{
  "num_hidden_layers": 14,
  "hidden_size": 128,
  "num_attention_heads": 4,
  "num_key_value_heads": 2,
  "head_dim": 32,
  "intermediate_size": 512,
  "vocab_size": 2048,
  "hidden_act": "swiglu",
  "norm": "rmsnorm",
  "norm_place": "pre",
  "norm_eps": 1e-05,
  "positions": "rope",
  "rope_theta": 1020.0,
  "rope_fraction": 0.5,
  "qk_norm": true,
  "attn_scale": 0.272,
  "bias": "none",
  "tie_word_embeddings": "early",
  "parallel_block": false,
  "extras": ["local attention windows", "paired heads", "exclusive self-attention", "hashed n-gram embeddings", "a smear gate", "skips across layers", "capped logits"],
  "init": "normal",
  "init_std_qkv": 0.0573,
  "init_std_o": 0.0,
  "init_std_up": 0.0573,
  "init_std_down": 0.0,
  "optimizer": "muon_variant",
  "learning_rate": 0.0143,
  "lr_mult_up": 1.06,
  "beta1": 0.95,
  "lr_head": 0.0326,
  "warmup_steps": 44,
  "schedule": "cos",
  "final_lr_fraction": 0.0,
  "batch_tokens": 32768,
  "max_seq_len": 2048,
  "doc_mask": true,
  "train_tokens": 171600000,
  "max_steps": 5237,
  "dataset": "wikipedia_en"
}
Each number is 128 + 24 x the weight over the matrix's rms, rounded and kept within 0 to 255. Layers, rows and columns count from 0. Numbers have three digits each.

# down: layer 10 MLP down (transposed), 512x128, rms 0.122, rows 389-395, columns 0-127
# gate: layer 10 MLP gate, 512x128, rms 0.247, rows 390-396, columns 0-127
# up: layer 10 MLP up, 512x128, rms 0.263, rows 390-396, columns 0-127
down389:162126113108165099120138137161122143123105130112105114150138164130121100134117122164119077117153148121148131166117105111138139128131148121164089153136126158111092130133090116089116088203115179140117126140113098134189145129130106156087160146099119114110138156103113103146104095155103144137132103081150158145139148137111119128136174101116149137095117128161084104105113136134123107127133
gate390:112155113095169183064157145117142176172127140094118108111120131123085123136154150153151126151140120107103107162115137124112123123134118116123158095092148148147084139157128133102163157186125144130139111082098115156137151100164131189108110139147100099139134107129143131116116102159103126111112118113111166111180149106146161124116117124184116121104106134135119151103146171114108122128155
up390:086146098095162108114129120092097113136111141068169127131123111136120125147114138109142131100115114157120126120153148153127126153119131098160148193145114126124097107140138160128106121127152106147125126096098144161128128141131102180077108096142143166151139113147140156121123134129139076169130137147124103142122142114120103122138096093117127128123107124114143114145089074136139102150103
down390:086131092170141151129133081169109158114140135068079153131119098125089141154142138109142140110120115106121149117091116116116133101146156102125162105128146149112093098128135115125143125134113179144114115112126132156142159142137147155117099135118119124152146176131131105098096129112140127132097131123119113116104166116173139125145123130182139128143084153178148119107147130118097169118103
gate391:138139158111115119150150162144119132148087159097081150137139131119063135110148130144119130152160097111122104113107115112067128163129170093112148155090136098148114136136183127146103132154089128152182129097063103120125126096137117155109108151102125113111157093104072060131102113103065110120144150186163123138121128143141158113076100154132075143163168152133189096182111099175152113123141
up391:112133151103115139128120116161156141077165113147167137119159138110139103126127096151116151106129181149141123151130113164175111134107138171146146107130124141139148124181101145187104110093151206100143166191146148133145097134121120105149132102157095125150097190135140138107117183165157130137076139125126114101139144168119116151102117111148192114133088145107084162134107106119142129137091
down391:131142139133135125111120152105087096097144064119097127100149151139169108136111127143162108169121187150095090135160143109135169091118092119139124132077145166083141124117101108160084097082169162117065118129151159175137142102103123117131178080155091126108107120112153148145122143174137169162120172113142152145081131107148162125169111145174181111128129136129097141137109154123104128110094
gate392:162116141130162091124116120139109134148154138108119143134095120129146130137129181138125164101176118102076127115085098165108108179141154104147108105145160183136126124133158126178152123107117160134134155121123130145163119135132164109175090130104117127149106131095119086123139085120135119181115170120137106107147075126110145123137130164116149178093143123120112100102103089151110204131155
up392:115114130130135131124098178137142109092128116107122139159148155109125122128121115119133113173122127163142162106133159162103121070125137119134111144122146093117112125117113117143140097140130086115128094138100133145123154141148118137097130125097136109102107143127154176110144163123161145094139133116122144117123156102139135174104154065135082111137133120152136134163132160161173109146057
down392:152148139160096129110136066086142118125099132134096125163149101102152161159143141127082122088116157154146117142129086108108125161121118125140107139128082122087124123106104131153150147099129134160132212117162139140128106119137149117079129115127125107131136125134114135148120140138158100109142123108134151151131174146136112149129151121148101106131171104170126125138155108125121124125108
gate393:098105124156119109118153135127133149120078119112117141132139106116182148153098111106108118118119124139141138124150146102116082117160139184122142116150146077131151114094120137133115106094136121108108086164136107123114148130115149117130158138124152170108099163133169153128153103115115191108128124127102157095105117122114180129172134092138097123150173163118108115154151086121138159117135
up393:135168107123119145115123145127122150087149111148124134143099136101101108163144141136131162120134140158083116101136121137106137153112100121109123095117112086142115123114124093117126141100124131159151099140116156097154116087121095123129125151099127143090113164128120115117164150128132122098121086108119155132124128126140115168110107139092125118125119155107114136111107158127140115134156
down393:108126091122108150102166099030119126153151098174149118145112124125144148133125136149136130149128145111116131126118144144126114135116124093103131106145136157112140147128115159120090111138130090189135147096120112113112133182104113141178132159164142128137133111128110125130128129137113108158132133155149151154128131137124102120151117118165146129132144102155097129121126131137131093149086
gate394:121098136162120160159123127122147115142153111138110122129110103129137159109115134183143159133092191099135188126136158101089104113117119116129125104096094098182112109130157125099117125105109157126112117147108181154162129132122168105133109157139157120114158136121165134165106124133138117096112122135094130099145100112141135141132086134143081165102138116140120117128150119180109120114119
up394:113095115135069120149103136148124139116128103139153147114117076124158154151140138129128155135169133122156112122152144153107135081113141126136133092096099123166096106100111125115114116108124158137106122172133151124122111105156114072171134111146156111112174113136075134161130138141141124107104139139142140113104122125091139105128155128110149162153155118125096118097135110115156095140148
down394:127096143123097130134089159162164158117164116057088129162129130110094184127127101186126107123145120135107131107111146118121114126166093137109130127080116117106083113132144110077154113110117107131111118138122138117114096112120139111098107100105127109106137130118104138130145143147108131089128136111129116124156095142168108126129092103124109139125154126125080141104075129131144106110128
gate395:073112120123088116119143098107116107178145135165139157130155064117127118134102123144088123156119143080094129122138127171138152089119134122120120170122136128202117073157154162137124057106144150150123126090126117142120153138097138160128159112095113126144122119136099128063172163148139158126083167107116128137122138099111161143145137140152126101158118104154088177103137133128137105139101
up395:155080136096126105113116113109132132116110189152122148135130124082138095101134116133111165076124064158147103140150101144071147158125068091123118133155119156109137097096177170130165113122137142151116100121095140096142126099114117134101094145149105110108113148113126126131120139088097123148123107126188085123115140142121118113117109158183127109140105154103086122100113142152128133149166
down395:095148117119141155121184060161135103201165100145142165096115132095108106143136140110121112144129132120096097145153141128135101113124124124113170152128146094158123117129117129122104116122151118127130179124102159104185163171151090130170156143104132119134121125164095137128170147128126169141141172195092104154120106101056137118134140109117104086105138127124131161139142095140164165099120
gate396:152155104103141123117101144111113156108132098148099168109120154126150167146143139139104175162112140163153126132126134121148132105113115159149148157124113091102075135107147155126158123153114176122123146140102131123123089104113103148123121108100161147120156161136122113155117123123110126118148186131128183116108113138175109135084103139151113162153109174169148101094124094117158131144107
up396:137105142132160082098160152139113098096154113119160084136080091140104200142105113143143121149114181105133120126103102124132163089130131149097142122098142105148090113098130148144093112132105188134118168142114093113101103105128124103143136149110132129119120164170116136168088107139086122144101139110114140095098085105131181125089173118124126177107116137173133137141098113109133143154142